config = dict(
    n_layer=10,
    d_model=192,
    n_head=3,
    n_kv_head=3,
    head_dim=64,
    d_mlp=512,
    vocab_size=1024,
    activation='swiglu',
    norm='rmsnorm',
    norm_place='pre',
    norm_eps=1e-05,
    positions='rope',
    rope_base=10000.0,
    rope_fraction=1.0,
    qk_norm=False,
    attn_scale=0.125,
    bias='none',
    tie_embeddings=False,
    parallel_block=False,
    init='normal',
    init_std_qkv=0.0326,
    init_std_o=0.0,
    init_std_up=0.0326,
    init_std_down=0.0,
    optimizer='adamw',
    lr=0.00229,
    beta1=0.9,
    beta2=0.95,
    weight_decay=0.15,
    lr_head=0.00925,
    grad_clip=2.0,
    warmup_steps=504,
    schedule='wsd',
    decay_fraction=0.565,
    decay_shape='linear',
    final_lr_fraction=0.1,
    batch_tokens=32768,
    seq_len=512,
    doc_mask=True,
    z_loss=1e-05,
    train_tokens=145600000,
    steps=4444,
    dataset='wikipedia_en',
)
Each number is 128 + 24 x the weight over its row's rms, rounded and kept within 0 to 255. Layers, rows and columns count from 0. The size above them is the row's rms in percent of the matrix's.

# layer 3 MLP down (transposed), 512x192, rms 0.076, rows 171-205, columns 64-127
size [ 98  96 104 101  99 101 102  97  98  99 105 101 105 104  97 107 103 101 101 100  95  99  96 101  97 102 103  96  92  98  96  98 100 107 103]
[[ 98 111 145 141 129 180 123 164 133 101 162 113 112 120 126 103  82 143 117 121 135 158 127 176 130  99 156 114 143 112 134 144 131 106 131 110 113 116 111  98 115 160 120  95 125 113 146 129 111  80 144 182 161  84 110  90  89 157 126  96 141 144 128 137]
 [142 167 115 133 158 159 110 136 117 143 146 135 169 154 162 104 113 112 158  94 108 111 131 102 132 106 119 124 181 112 127 134 124 157 152 131 149 140  87 119 123 119  90 145 104 188 107 162 136  74 118 120 129  99 142 165 107 179 117 157 118 107 139  90]
 [123 128 162 101 123 149 136 126  75 136  96 121 138 160 159 143 133 141 119  93 123 131 122 136  93 145  92 108 156 129 114 148 154 138  86  99 107 128 168 119 100 110 120 144 107 143 121 155  87 147 133 114 136 100 170 133 133 128 114 170 135 178 119 119]
 [128 120 147 107 129 115 111 115  88 122 115 135  92 125 127 121 148 145 159 118 148 114  98 118 149 131 104 153 144  88 109  99 125 137 136 157  92 156 133  73 136 106  85 101 104 131 112 106 107  93 121 128 163 107  92  98 129 121 178 103 120 103 119 115]
 [138 158 116 149 140 124 123 122 136 159 100 143 133 140  78 155 162 123 150 137 136 110 129  98 154  93 171 149 143 120 142 137 152 146 130 161 119 147  70 143 156  92 124 137  78 108 103 123 127 153 157 132  95 119 119 125 160 131 149 136 135 140 110 148]
 [134 171 137 137 114 132 143 142  95 124 148 148 116 142 133 117 132 106 104 124 127 142 125 156  85 118 106 139 126 119 141 139 127 133 138 123 127 139 138  80  90 155 105 115 133 160 119 122 132 157  88 108 120 136  69 142 148 188 174 114 115 147 153 134]
 [130 125 142 112 124 150 127  93 131 153 127 124 105 113 137 167 147  99 169 130 110 131 122 147 120  91 143 113  64 148  81 128 111 111 140 143 118 126 112 128 112 130 129 134 127 156 175  94 111 133 127 155 147 166 135 132 133 154 158 170  89 112  88 143]
 [120  95 175 112 140 123 165 157 144 170 139 145 150 155 128 129 133 116 111  92 149 115 119 148 108 117 128 167 110  95  99  41 126 134 125 150 114 120 139 139 148 117 128 121 119 118 136 157 112 117 108 119 143 132 126 126 103 103 109 135 149 151  88 127]
 [115 129 157 119  88 121 143 128 118 161 113 115 133 164 116 114  92 145 162 150 141 115 135 161 115 102 117 132 106 124 143 176 119 141 123 112 129 158  84 151 124 137 115 141 153  83 149 130 102 147  95 135 103 142 147 139 141 121 149 128 140 142 132 152]
 [149 161 124  96 109 120 149 134 130 153  94 123  90 159 108 149 160  95 150 201 140 117 133 146  66 134 147 176 111 138 158 134 110 160 121 102 134 125  81  89 114 137 129 106 118 110  88 128 150 112 115 167 103 131 140 158 137 137  88 129 154 143 120 172]
 [124 109 122 134 139 178 158 109 107 129 195 125 126 158 151 121  97 131 108  78 126 169 129 125 124 136 122  96 119 122 125 135 124 161  97 159 160 137 127 123 115 145 173 127 157 140 138 153 143 141  92 129 118 161 102 161 105 143 152 136 148 120 150 116]
 [106 117 167 124 119  91 131  85 145 156 124 146 137 106 108 132 151 114 158  83  62 128 138 110 128 127 116 125 106 165 131 118  92 141 106 105 132 107 126 152 133 162 120 127 219  91  92 131 105 142 151 122  99 166 143 112 127 129 160 155 105 127 143 160]
 [134 152 130 139 134 126 125 120 171 123 129 128 114  90 126 135 176 144 115  94 142 142 134 116 147  97 140 175 114 154 137 145 159 103 141 154 176 135 115 171 188 128 141 136 126  66 127 116 117 148  77 148 123 140 141 108 143 126 130 138 179 127 132 151]
 [131 156  65 126 139  73  97 128 141  93  82 185 124 173 138 140 168 108 175  90 106 126  81 103 129 150 112 108 161 102 101  92 148 136 100 146 153  92 138 131  97 106  97 105  88 143 127 147  99 105 124 137 135 139 132 117 147 101 173 171  95 136 146 127]
 [124 104 103 118 146 129 159 132 118 124 137  97 116 144 133 167 157 119  95 132 148 119 134 112 151 121 101 107  76 117 133 146 158  93 111 134 152 115 136 120 181 112 111 116 136 138 118 115 134 105 138  81 171 132 105 141 107 130 103  80  97 122 154  88]
 [ 97 125  80 126 145 138  90 169 169 167 151 160 172 114 132 147 169 136 114 138 131 137 119 137 117 129  94 198  99 162 137 153 150 110 136 158 158  99 154 108 135 124 116 142  99 120 131 150 114 104 133 142 149 170 143  91 116 129 162  96 145 109 130 119]
 [ 78 106 151 132 147 156 112 142 118 103 122 150 124 113 126 161 141 145 151 110 121 142 147 132 151 130 141 141  92 153  98  99 123 128 136 176 162  94 103 195  99 109 150 138 133 110  83 127 109 110  94 120 125 139 119 105  69  80 110 156 147 114  95 104]
 [ 93 130 157 118 116 128 140 124  90 150  96 147 161 111 119 156 130 122 122 176 127 140 137 125 146 119 136 104 140 108 128 146 181 117 136 190  99 122 113 116 155  97 123 104 114 114 148 141 120 103 111 140 119 104  55 125 119 126 124 111 160 179 108 111]
 [118 134 105  99 130 135 150 119 117 134 116 131 170 164  85 123 150  89 160  82 117 132 110 109 128 141 104 108 148  97 130 127 172 117 130 114 123 114 155  86 150 146 134 120 178 115 106 123 165 100 121 152 136 105 120 116 121 107 128  96 153 156 116 133]
 [116 181 125 109 126 119 162 110 149  86 128 137  99  63 130 121  87  61 116 163 127  90 148 118 159 135 158 145 181 102 115  99 119 156 149 113 158 141 152 154 145 147 106 153 162 134 117 105 132 146 119 131 119  96 109 145 131 131 146 150 149 150 108 137]
 [122 109  98 130 127 112 136 146  91 138 135 134 156 126 128 134 137 147 131 122 130 136 117 106 134 142 128 106 130 142 127 128 132 155 123 107 137 111 147 137 149 115 131 136 107  75  94 136 118 123 140 143 111 154 130 112 122 110 122 133 114 137 141 150]
 [120  90 127 134 101 155  47 124 147 127 135 184 159 137 127 139 138 130 146  79 130 106  97  99 144 136 191 170 142 113 100 123 148 117 152 130 201 119 124 141 126 109 115 136 112 145 138 125  98 105 130 166 115 136 193 130 169 171 140 129 119 142 141  99]
 [101 106 140 127 135 142 135 118 132 124 123 152 116 117 110 105 166 138 175 167 127 130 143 164  88 118 151 137 127 178  85 110  78 142 123 129 129 108 165 129 157 147  71 126 110 135 120 125 110 122 140 113 129 127 148 126  93 107 123 127 106 134 147 110]
 [114 154 142 161 102 118 152 135 112 116  55 139 135 128 108 121 133 154 124 119 131  92 130 117 118  84 110 100  96 122 104 122 131 153 131 118 158  56 130 145 121  94 146 154  95  86 100 129 152  98 133 139  86 128 140 154 157 105 139 100 119 120 132 168]
 [145 104 107 158 127 119 120 112 162 130 122  68 167 102 148 136  96 134 160  90 132 130 125 154 152 142 165 154 105 122 142 133 133 146 100 163 151 147 145 117 152 158 133 142 112 100  72 144  93  91 133 140 118 117 134 141 131 144 108 134  94 153 142 124]
 [111 139 130 124 105 190  71 122 153 119 121 169 147 121 168 168  98 120 142 137 112 110 107 119 162 139  97 114 147 154 137 124 119 147 105 151  87 107 145  99 101 118  99 112 111 108 149 108 123 160 130 105 125 106 166 134 109  84  94 110 102 109 155 123]
 [116 124 131  88 163 105 112 150 128 142  84 147 133 119 123 122  96  98 146 128 135 140 118 134 148 140 143  93 119 123 137 133 165 135  79 148 179 125 108  86 120 121 123 127 125 154 118 108 139 192 140 129 142 141  93 132 139 123  97 135 104 122 186 132]
 [141 155 156 106 119 128 138 156 129 127 137 173 128 131 143 119 155 144  91 138  97 124 160 143 135 136 124 127 139 170 135 122 134 109 150 133 172 157 154 101  77 116 130 107  95 143 139 125 155 122 124 142 151 133 141 119 118 127 124 149 162 113 123 147]
 [151 142  89 125  89 124 167 133 124 141 155 118 148 120 126 144 143 151 140  67 136 119 125 146 130 131 108 110  92 155 140 121 125 148 134 131 119 137  79  82 116 104 132 116 124 120 106 144 120 117 101 122 139 148 164 142 120 126 144 144  84 102 106 163]
 [134 158 123 167 143 121 135 135 191  98 121 139 157 136 106 111 130 127  91 133 147 144 101 152 143 139 136 128 138 126 127 137 116 151  91 134 149 116 159 137 164 140 134  85 143 139 161 124 156 147 123 109 108 100 139 187 111 113 172  99 112 127 126 129]
 [132 112 100 131 130 105 132 142 119 126  84  95 131 150 123 110 169 101 120 127 135 106  92 143  98 123 144 154 159 148 140 126 109 184 163 129 162 128 129  93 117 141 130 154  77 111 140 154 116 103 150 140 132 131 157 138 150 170 146 133 112  99 137  95]
 [119 123 191 139 131 119 127 137 154  92 106 141  97 141 158 127 106 103 150 110 144 142  92 146 116 124 111 126  85 128 140 137 137 139 134 105  78 121 109 128 125 134 121 170 131  94 119 134 121 119 126 104  66 162 168 134 127 159  90 110 139 138  99 106]
 [108 144 127 134 124 105  93 139 148 161 119 152 134 160  97 150 145 144 101  80 161 126 132 112 170  99 174 114 112  94 176 125 122 136 126 140 111 144 135 167 127 153  97 119 118  81 134  95 116 118 151 119 141 147 145 118 114 104 103 138 131 125 146 168]
 [155 125 116 166 125 142 162 125  97 148 152 123 118 103 110 154 145  85  87 148 100 163 133 157  99 122 134 149 164 154 125 112 128 141 169 167 132 116 118 104 137 134 111 115 107 121 135 153 112 138 124 135 109 155 165 119 143 188 149 153 128 174 134 125]
 [148 138 118 112 136 137 112  81 125 130 107 131 147  99 120 116 125 111 118 108 119 127 151 130 111  97  71 122 159 127 151 123 129 103 149 111 137 170 112 167 148 155  90 123 158 140 164 156 122 136 181 139 132 137 130 103  94 131 140 103  74 161 142 132]]
# layer 3 MLP gate, 512x192, rms 0.0801, rows 172-206, columns 64-127
size [ 96 102 104  90  94 101  91 101 100 108 105 103 109  98 107 100  96 102 105  95 103  96 100  98 101 108  95  96  94  91 102 104 112  93 100]
[[ 95 125 138 108  94 126 130 113 171 190 127 166 119 122 141  91 140 116 141 127 166 152  88 151 134 170 153 130 113 147 130 163 167 149 119 119 129 140  92 113 146 164 123 140 156 133 121 108 112 152 150  96  90 114 118 144 112  96 114 132 111 108  76 118]
 [ 96 124 141 154 139 130  71 140 149 120 148 111 131 124 102 102 127 129 130 144 152 109 130 149 178 120  95 149 143  93  94 130  51 129 145 130 106 116 157 119 148 111 104 122 133 114 106  92 128 138  87 136 165 114 120 103 101 149 135 126  91 127 118 107]
 [148 144 104 143 117 124 148 106 114 141 181 153 134 119  90 122  99 110 105 151 107 170 126 126 139 154 154 142 135 111 149 121  73 167 150 177 113 108 138  75 175 167 108 114 150 175 139 102 104 109 105  97 135 128 153 119 108 131  96 159 124 128 121 166]
 [129 103 128  91 132 106 126 105 107  64 123 115 112 153 118 127 131 175 118 163 121 155 122 134 104 138 120 130 167  62 165 100 125  63 147  69 105  77 130 114 124 148 109 137 119 149 103  99 187  88 125 122  94 144 111 120 129 119 115 116 105 130 126 109]
 [124 118 101 118 105 110  76 128 138 118  93 143  79 134  97 151 116 163 136 116 144  96 115 138 152 107 116  72 141  93  99 132 121 165 117 111 130 143 153  85 100 123 121 114 108 123 119 112 101 147 104 128 108 110 118 141 100 153 101 110 124 148 124 171]
 [145 111 140 108 122 138 137 104 111 123 148 121 103 146 107 113  69  62 134 129  92 152 103 132 163 146 143 127 109 103 136 110  83 106 111 101  96 170 145  87 123 133 160 104 109 154 113 127 171 133 122 123 157 100 170 107 133 148 138 141 143 141 140 126]
 [112 155 155 116 153 139 150 126 109 163 165 125 131 152 133 124 130 129 114  86 100  91 128 109 163 128 175 128  74 139 113 127 140 156 156 103 115  87 158 141  98 118 142 125 127 141 114 119 177 147  61 109 135 133  86 102 128 115 118 108 144 131 121 136]
 [125 114 127  94 103  94  97 156  78 104  95 146 109 161 144 146 147 119  83 153 136 113 111 134 148 124 111  69 154 111 137 118 139 141 131 123 139 156 126 144 168 141 132  97 141 120 121 127 136 110 136 116  99 167 123 102 152 138 116  54 169 127 171 139]
 [116 145  93 121 121 146 168 117 123 104 131 121 147 128 149  98 157 138 153 114 130 119  95 119 130 140  96 132 135 156 115  77 114 112 156 145  82 147 129 150 186 143  94  80 166 188  83  83 146 132 125 113 134 104 133 162 112 111 151 154  91 144 140 140]
 [104  88  98 142 125 121 136 120 129  99  58  98 147 122 122 154 123 108 122 136 139  92 119 123 137 162  98 126 126 117 160  92 119 110 136 163  83 133 139 130 125 146 150  82 115 181 122 169 110 128 120  89 164 108 145 114 111 152 163 135 133 136  83 132]
 [139 108 162 138 109  90 111 157 128 126  84 119  83 146 150 115 159 163 111 155 132 126 113 134  90  96 116 147 144 156 118 111 127 120 125 123 107 136  90 103 103 117 128  90 188  94 108  95 126 122 130 162 158 101 174 139 121 130 117 134 101 136 145  80]
 [103 128 114 177  96 136 108  95 102 110 131 137 149  83 103  93 128 134 168 126 132 140 103 175  90 177 160 139 135 123 117  80 148 117 141 113 137 152 129  64 102  98 135  91  80 153 163 100 109 143 126 126 143 120 177 137 133 101 157 154  91 162 100 112]
 [140 188 159 128 122 119 133 129 135 130 142 119 142 135 151  86 133 175 128 100 153 130 127 181 165 146 133 106 183 118  89 111 127  94 148 129 118 105 180 117 117 147 122  99 121 112 106 158 120  96 135 104 144 104 112 150 109  85 113 159 116 134 130 101]
 [101 105 143 138 133 131 128 106  71 109 126  99 157 150 168 141 196 123 124 107 147 109 156 172 140 120 136 103 124 139 154 121 150 140 154  83 127  98 162 129 128 134 132 115 141 121 112 129 118  81 118 118 155  93 113 152  91 116 132  96 111 141 136 125]
 [148  85 136 120 157 134 147 119 121  91 148 116 127 155 102 127 136 104 110 141 190 111 126 155 117 106 111 147 162 115 130 107 116 115 144 107 152 162 111 110 142 133 152 113 135 129 122 134 130 116 139 150 154 101 126 147 137 124 133 129 135 136 119 134]
 [153 117  94 137 139 169 130 135 100 123 144 103 169 116 108  86 123 176 123 143 129 123  99 121 135 140 110 126 156 142 180 109 125  97 120 147 131 103 125 107 137 141 106 134  96  98 135 114 137 138 128 132 118  75 107 110 118 124 107 137 166 136 170  84]
 [122 106 150 153 106 124 162 126 121 170 129 150  91 140 147 119 169 137 127 125 109  88 145 145  89  95 119 139 120  77 127 114  82  76 135  98 205 126 135 151 115 144  92 108 152  82 118 103 140 104 154 153 157 154 166 143 135 129 155 136 117 172 171 127]
 [153 113 117 147 129 137 142 137 149 115  96 159  99 162  84 106 129 145 110 152  88  90 135 115 113 143 159 122 182 146 177 103 113 132 163  97 127 156 109 122 128 137 146 125 126 122 118 129 147 150  90 120 125 147 161 103 103 123 107 111 121 128 140 122]
 [163 137 126 183 109 152 109 140 131 147 165 152 169 133 104 140 125 138 117 107 125 180 113 168 131 142  88 147 144 106 110 107 113 144 133  84 142 143 130  73 114 113 164 107 101 115  89 130 150  95 112 147 145 149 122  93 107 140 122 108 127 193 161 141]
 [122  94 122  99 141 130 120 141 152 114 155 114 116 123 128  98  77 143  91 134 116 141  91 141 169 170 117 110 128 172 121 160  80 141 136 122 121 117 174 171 124 123  90 123 123 154 146 112 108 143 139 115 109  77 120 160 109 122 104 145 110 140 144 133]
 [124 106 148 154 115 147 105  93 122 105 107 180 147 103 127 135 106 137 118 110 133  88 120 129 165 142 155 105 130 129 118 135 159 145  96 120 142 139 135 106 145 130  93 130 124 126 136 132 103  95 109 108 129  96 151 143 128 120 111 120 163 137 140 111]
 [129 130 145 117 138 157 141  87 113 137 105 156 141  69 167 101 185 145 146 176 156 126 115 163 129 155 140 187 152 145 125 151 105 142 114 104 138  99 139 137 114  69 104 151 140 107 103 117 114 112 157 130 125 116 139 157 109 137 123 151 104 122 172 147]
 [112  95 129 160 136 106 151 112 123 110 146 173 118 122 117  42 144 112 161 142 139 137 152 132 126 101 127 125 127 130 124 139 142 111 132 104 116 154 151 102 118 121 107 104 175 153  80 145 117 125 128 128  76 109 120 122 175 135 122 112 125 149 165 158]
 [142 128 110 129 156 147 158 117 147 116 151 128 105 131 103 131 141 148 130 150 155 113  82 102 122 162  89 119 164 117 122 125 105  97 165 125 134 115 136 167 111 163 149 138 116 137  77 119 124 122 161  99 112 112 138 100 111 124 112 135 165 108  78 106]
 [159 152 117 142  73  78 142 156 128 135 147 133 108 113 118 146 172 106 146 138 109  92 111 121 135 124 118 144 143 139 128 118 148 169 129  85 159  89 104 109 154 170 141  90 147 129 129 150 127  67 132 114 117 116 166  74 123 130 110 111 127 131 148 153]
 [130 102 113 111  97 159  76 144 145 125 140 153 127 134 122 124 123 174 129 167 217 160 113 145 103 162 129 126 150 102 101  85 130 111  98 138 143 129 146  77 140 144  98 135 165 131 116 104 163 152  90  81 147 120 134 143 157  78  98 122 110 116 163 156]
 [152  86 137 131 150 149 158 134 158 140  99  97 123 117 118 120  90 130 118 130 109  90  93 120  99 120 122 119 132 146 106 131  96 149 167  88 130  90 161 129 116 112 134  87 151 115 135 118 128 131 138 146 158 153 116 146 118 121 144 158 122 152 103 143]
 [123 128  98 131 111 132 106 103 152 131 146 135 132  98 148 133 146 129 145 126 114 143  98 119 149 133 108  91 153  96 129 118 123 158 103 120 100  94 104 121 180 111 112 127  98  91 100 122 114  83 116 120 134 132 133  95  87 109 132 175 117 108  99  98]
 [140  89 128  83 119 112  89 160  98  69 175 136 135  91 139 138 136 129 158  99 131 123 116 121 167  85  74 144 145 105 195 159 116 161 154 128  95 116 128 129 115 113 146 128  89 144 114 141 140  97 125 141 130 153 104 128 136 146 115  97 118 125 124 119]
 [128 109 177 125 165  88 152 134 153 123 109 107 126 102 139  96 104 142 156 129 105 139  64 105 145  94 175 153 142 137 137 124 117 155 152 148 126 110 161 122 161  97 115 126 108 146 123 170 108  87 152 120 151 113 131 132 108 117  98 135 106 127 136 127]
 [ 91 146  95 139 118 149 122  98 148 123 111 138 110 144 112 141 128 138 123 175 128 133 134 165 148 108 137 118 151  89 139 100 109 112 118 109 119 155  84  53 107 134 116 155  95 141 173  96 131  94 124  97 128 152  87 125 112 125 161 112  81 135 147 145]
 [ 87  92  98 134  97 154 146 137 107  87 113 117 100 118 116  91 121 153 130 157 162 141 120 166 108 193 153 124 145 152  94 107  75 171 141 166 124 141  92 143 139 117 158 113 130 148 110 138 107 162 149 106 121 155 161 123 123 152 115  97 108 117 116 111]
 [ 89 121  95 154 122 143 122 120 190 122 128 119 107 109 113  79 145 139 135 147 112 118 121 141 157 145 142 144 138 126  83 148 115 110 135 142  87 172 122  82 115 114 120 162 136 152  91 113 123 138 168 102 110 132 139 175 105 138  78 138 124 121 129  86]
 [139 162 181 152 132  97 121 131 125 154 165  41 144 133 158 145 131 107 131 156 154 142 150  95 162 132 178 137 128 118 122 101  97 137  98 161 144 134 125 176 145 110 117  79 122 105  97 128 111 131 127 140 104  98 156 129 158  97 117 151 125 133 120 186]
 [110 151 148 103  89 139 124 105 132 115 159 103 150 106 138 103 131  86 127 128 126 127 116 164 140 119 120 130 135  92  89  98 136 122 133 141 153 121 103 117 125  96 175  77 120 184 107 118 114 123  63 124 156 120 136 133 127 134 154 119 122 124  98 147]]
# layer 3 MLP up, 512x192, rms 0.0768, rows 172-206, columns 64-127
size [ 95 102  98 100  99 103  97  97  98 107 100 108 105  98 108 103  99 102 102  92 102  94 102  97 102 102  94 106  98  94  97 101 107 101  98]
[[132 164 142 130 188  96 148 132 142 118 144 140 181  85 117 129 137 166 154 158 105 126 162 129 131 122 128 171 120 108 135 122 138  99 114 148 125 126 131 106 140 124 146 115 141 161 103 131 123  90 119 144 154 103 168 147 151 136 152 157 158 149  86 137]
 [146 202 125 111 160 147 156 134 114 120 142 110 173 189 117  87 143 146 128  99 144 111 136 132 134 140 137 124 121 104 130 149 136 151  72 137 165 111 155 126  94  95 140 119 152 126 113 112 139 158 111 115 101 103 145 144 104 131 150 121  86 122 138 140]
 [135 137 140 109 144 126 126 123 112 128 129 112 153  91 143  70  98 144 164 108 148 122 114 118 138 123 172 128 146 124  94  93 114 106 147 145  89  99 129 154 108 126 153 134 186 176 115 131  91 114 141 127 148 124  91 145 139  98 134 100 136  60 112 104]
 [162 153  84 156 124 127 145  91 130 113 153 141 109 127 109 154  82 150  96 116 138 126 102 128 116 138 130 136 117 147  89 128 136 126 117 131 149  94 154 103 161 146 130 151 105 141 119 138 178 111 139 145  92 144 102 183 134 114  88 125 169 133 143 196]
 [119 139 116 162 128 129 109 138 117 134 133 125 113 155 100 143 176 104 130 145 145 142 127 147 139 176 142 124  97 132 148 147 116 114 157 145 172 135 145 109 103 166 100  76 140 152 114 166 151 117  97  87 135 149 113 152 147 117 131 115 126  94 119 149]
 [153 144 111 183  83 127 102  93 144 143 126 169 155 120 126 111  93 106 146 125 141  94 127  95 154 109 119 118 122 110 126  94  84 119 134 118 141 169 129 103 131 120 117 122  95 128 123 107 125 119  85 147  84 132 116 137 145 122 151 113  99 100 122 122]
 [156 134 114 120 138 126 115 120 101 124 148 117 159 106 128  87 121 132 133 174  87 124 135 101 130  85 158 113 114 147  91 195 131 136 105 143 115 119 144 146 107 156 112 145 129 130 105  87 127 118 156 139 104 159 127 146 125 135 100 147 163 116 170 135]
 [132 137 139 138 127  96 143  97  87 144  77 136 121 109 107  93 160 138  77 153 140 158 120 135 126 106 110 118 117 146 138 128  92 136 125 114  98 144 144 144 119 123 149 121 107 129 100 132 145 132 115 103  96 194 122 122 118 152 116 147  99 125 102 129]
 [181 141 154 118 135 121 111 149 112 142 139 129 125 166 155 120 119  84 102  99 108 134  98 113 106 116 103 143 126 143 119  74 123 135 118  77 128 146 152 162 156  84 122 111 105 126 122 123 158  97 150 160  79  90 150  94  99 126 134 141 128 163 142 147]
 [146 174 132 151  90 112 117 115 118 144 116  96 128 150  91 140  81 172 140 152 111 117 113 121 140 143 146 122 171  96  82 204  88 144  74 130 128 136 122 111  89  90 124 159 138 103 154 127 118 135  98 107 124 128  96 146 142 165 177 144 123  86 162 125]
 [104 126  85 152 117 163  96 118 139 111 152 147 112 120 138 113 146 143 160  98 132 169 129 116 105 121 132  72 133 120 137 142 128 133 150 163 107 123 152 132 128 169 137 109 164 142 109 117 124 132 113 124 147 128 103 149 135  99 167 106 127 139 126 115]
 [126 144 135 147 149 135  95 102 196 119 151 115 108  91 100 122 130 119 122 104 133 170 192 133 142 143 148 156 118 144 158 146 174 122 104 149 135 162 147 130 127 107 120 155 109  95 109 127 104 105 149 127 129 142 137 123 146 119 122 102 137 125 116 138]
 [101 114 123 132 157 128 129 140 119 139  89 163 104 123 142 122 117 138 152 105 131 161  90 134 138 153  96  93 133  63 120 117 117 149  95 123  73 137 131 129 111 199 134 111 147 109 102 112 112 136 156 125 131 130 169 130  76 122  85 162 133 124 131  96]
 [141 125 145 110 159 121 150  99 159 135 160 161 114 122  97 158 142 120 147 174 168 115 133 130 138 119 122 171 128 127 119 115 125  85 134 108 153  98 123  97 148  78 139 126 124 120 140  88 108 127 149 133 165 114 148  75 143 139 127 161  90  76 137 120]
 [131 133 131 197 129 137 112 121 159 122 172 173 156 182 130 168 120 119 175 103 124 115 163 156 162  96 132 137 123 122 114 120 146 105 170 142 131 153 154  97 135 140 137 113  89 130  94 160  93 102 114 140 131  85 130  62 164 135 144 133 140 162 138 121]
 [157  96 155 157 180 136 113 130 114 131 137 123 145 113  94 126 152 123 109 102 141 108 174 119 148 126 133 135  89 136 118 146 164 158  77  97 156 144 176 135 142 114 110 122 140 107  90 131 132 146 108 155 126 143 153 117 118 173 164 112 135 167  90 136]
 [138 118 168 122 115 132 127 171  88 127 161 113  98 105 120 176 143 130 116 104 112 139 111 103 146 122  95 164 128 144 133 143 135 114  84 158 170 138 150 147 136 120 155 125 134 127 137 141 129 124 111 133 110  96 104 131  71 134 102 156 175 104 139 136]
 [136 119 152 130 149 160 128 111 120 128 121 109 154 132  78 112 160 115 136 102 127 116 124 121 152  92 144 107 101 113 137 139 134 130 120 132 138  92 124 125 100 131 148 136 142 120 139 172 119 142 125 125 173 170 101 104 109 119 159 114 145 134  62  92]
 [201 109 151 133 110 138 159 177 116  90 107  92 116 123 138  92 123  99 141 142  76 151 145 132 102 112 109 134 103  80 173 124 108 129 129 134  67 149 126 154 123  91 126 149 161 139 164 127 133 155 131 111 108 144 122 125  92 143 113 160 112 127  80 128]
 [108 143 148 143 100  86 139  95  84  87 161 124 138 164 126 113 124 103 142 134 157 130 144 175 176 131 128 125 152 121 171  78 110 109 109  82 117 162 145 142 118 136  85 150 121 176 149 105  81 161 103 105 135 106 120 135 134 110 155 113 150 121 139 137]
 [101 100 167  97 113 126 126 111 106  82 122 127  96 107 133 113 153 133 127 151 146 112 165 110  84 148 126 149 102 161 121 172 110 142 123 148 140 110 106 147 149 130 124 100 147 133 103 124 111 109 160 147  85 115 129 146 139  95 112 119 109 126 162  98]
 [119 116 114 125 137 139 101 100 112 142 140 162 120 112 106 124 129 115 136 140  93 119 148 166 107 166 189 153 140 139  71 141 118 107 107  74 129 104 110 150 128 125 122 123 124 123 123 149  97 123 136 153 129 111 151 159 111 128 136 133  97 145 141 176]
 [151 137 152 129 152 130  82 125 122 136 136 115  66 163 103 118 150 131 122 161 159 116 132 124 112 148 109 113 174 134  84  81 128 123 140 120 132 140 130 117 119  79 104 130 121 168 104 126 150 169 113 117 136 139 145 105 115 100 131 144 138 131 147 146]
 [137 106 102 138 103 118 153 145 114 185 101 132 133 114 113 115 181 138 111 168 140 125 135 135 131 119  88 141 132 147 148 160 146 172  86 108 108 119 172 130  97  83 116 105 169 110 143 107 115 118 171 121  98 131 128 122  99 153 112 146 120 171  91 147]
 [ 96  70 159 118 117 119 172 121 111 159 126 121  98 121 119 138 149  91 110 127 145 108 138 167 100 138 137 155 123 112 150 145 153 151 110 103 123  94  82 122 103 124 116 119 143 140 154 110 126 125 122  96 154 167 114 106 139 140  90 161 118 140  99 161]
 [112 172 122 110 152 104 134 158 160 129 105 147 131 108 143 123 118 105 153 135 141 121 116 123 117 111 152 152 133 131 155 184 147  69 125 169 119 125 137 107 114 119 137 127 124 115 108 145 157 125  95 158 128 132 162 142 140 111 114 126 157 125 143  69]
 [171 100 142 123 106 107 112 152 114  89  59 109 103 115  87 145 109  77 144 119 123 138 147  88 116 125 103 104 111 152 114 140 126 115 138 111 118 134 149 150 158 134 117 105 108 129 155 125 114 102 124 174 144 148 108 155 104 149 103 124 152 122 137 166]
 [162 171  66 117 159 130 125 110 151 146 158 108 131 113 123 130 108 128 134 120 150 175 128 141  87 167  96  63 130 115 107 106 140 162  99 146 116 163 102  91 141 131 167 136 143 111  83 138 134 134  98 120 143 126 120 106 139 111  94 141 163 119 128 139]
 [128 108 136 116 155 133 143 136 115 196 112  73 149 139 159 119 106 134 123  96 125 124 133  91 106 141 158  97  75 174 148 158 146 125 124 134 143  81 128 139 142 130 123 142 137 142 165 166 177 172 134 137 159 156 128 115 122  89  98 164 102 153 152 132]
 [120 114 137 124 151 176 103 140  90 116 127 154 103 135 102  86 100 169 172  83 114 126 122 100 118 100 172  81 145 134 135 127 135 103 148 129 103 122 129 135  82 158  87 152 170 106  93 126 112 147  87 164 125 121 157 147 116 139 147 128 139 106 122 127]
 [116 100 112  86 125 117 114 137 124 105 122 145 172 136 121 131 136 127 138 112 135 111 127 142 142 127 169 140 169 152 139 190 131 150 133 123 125 154 116 143 108 143 113 109 142 105 150 143 103 140 160  71 109 122 144 163 111 132 177 122 125 171 106 132]
 [143 137 132 109 145 120 115 137 173 131 123 135 146 144 145 121 115 121 126 106 100 172 134  90 137 155 141 126 135 145 148 152 125 114 105 165 126  96 153 155 165 136 170 102  96 148 139 128 127 125 110 123 129 135 154 187 132 151 135 122 116 132 122  93]
 [137 130 181 152 119  98 146 133 105 172 112 157 125 138 133 144 123 166 106 108 132 145 122 130 133 124 173 109 121 116  98 139 132 112 115 106 137 168 112 113 115 109 186  90 102 143 120 155  82 127  92 116 110 109 180 131 125 110 117 167 138 173 170 112]
 [165 142 132 171 113 118 115 121 148 133 159 174 109  96 101 148 122 140 139 124 120  80 138 123 125 140 140 156 130 140 118 127 128 110 130 118 171 105 103 142 101 116 147 148 180 149  93 146  79 165  99 116 157 108 133 113 108 119 103 113 119 113 165 113]
 [115 111 138 128 107 148 159 151 108 154 174 159 162 165 132 111 134 127 119 150 129  83 142 131 139 104 171 144 122 124 147  94  97 101 129 121 116 138 132 143 151 135 151 109 130 132 119 109 128 159 129 168 115 107 149 122 148 102 156 124 152 121 127 121]]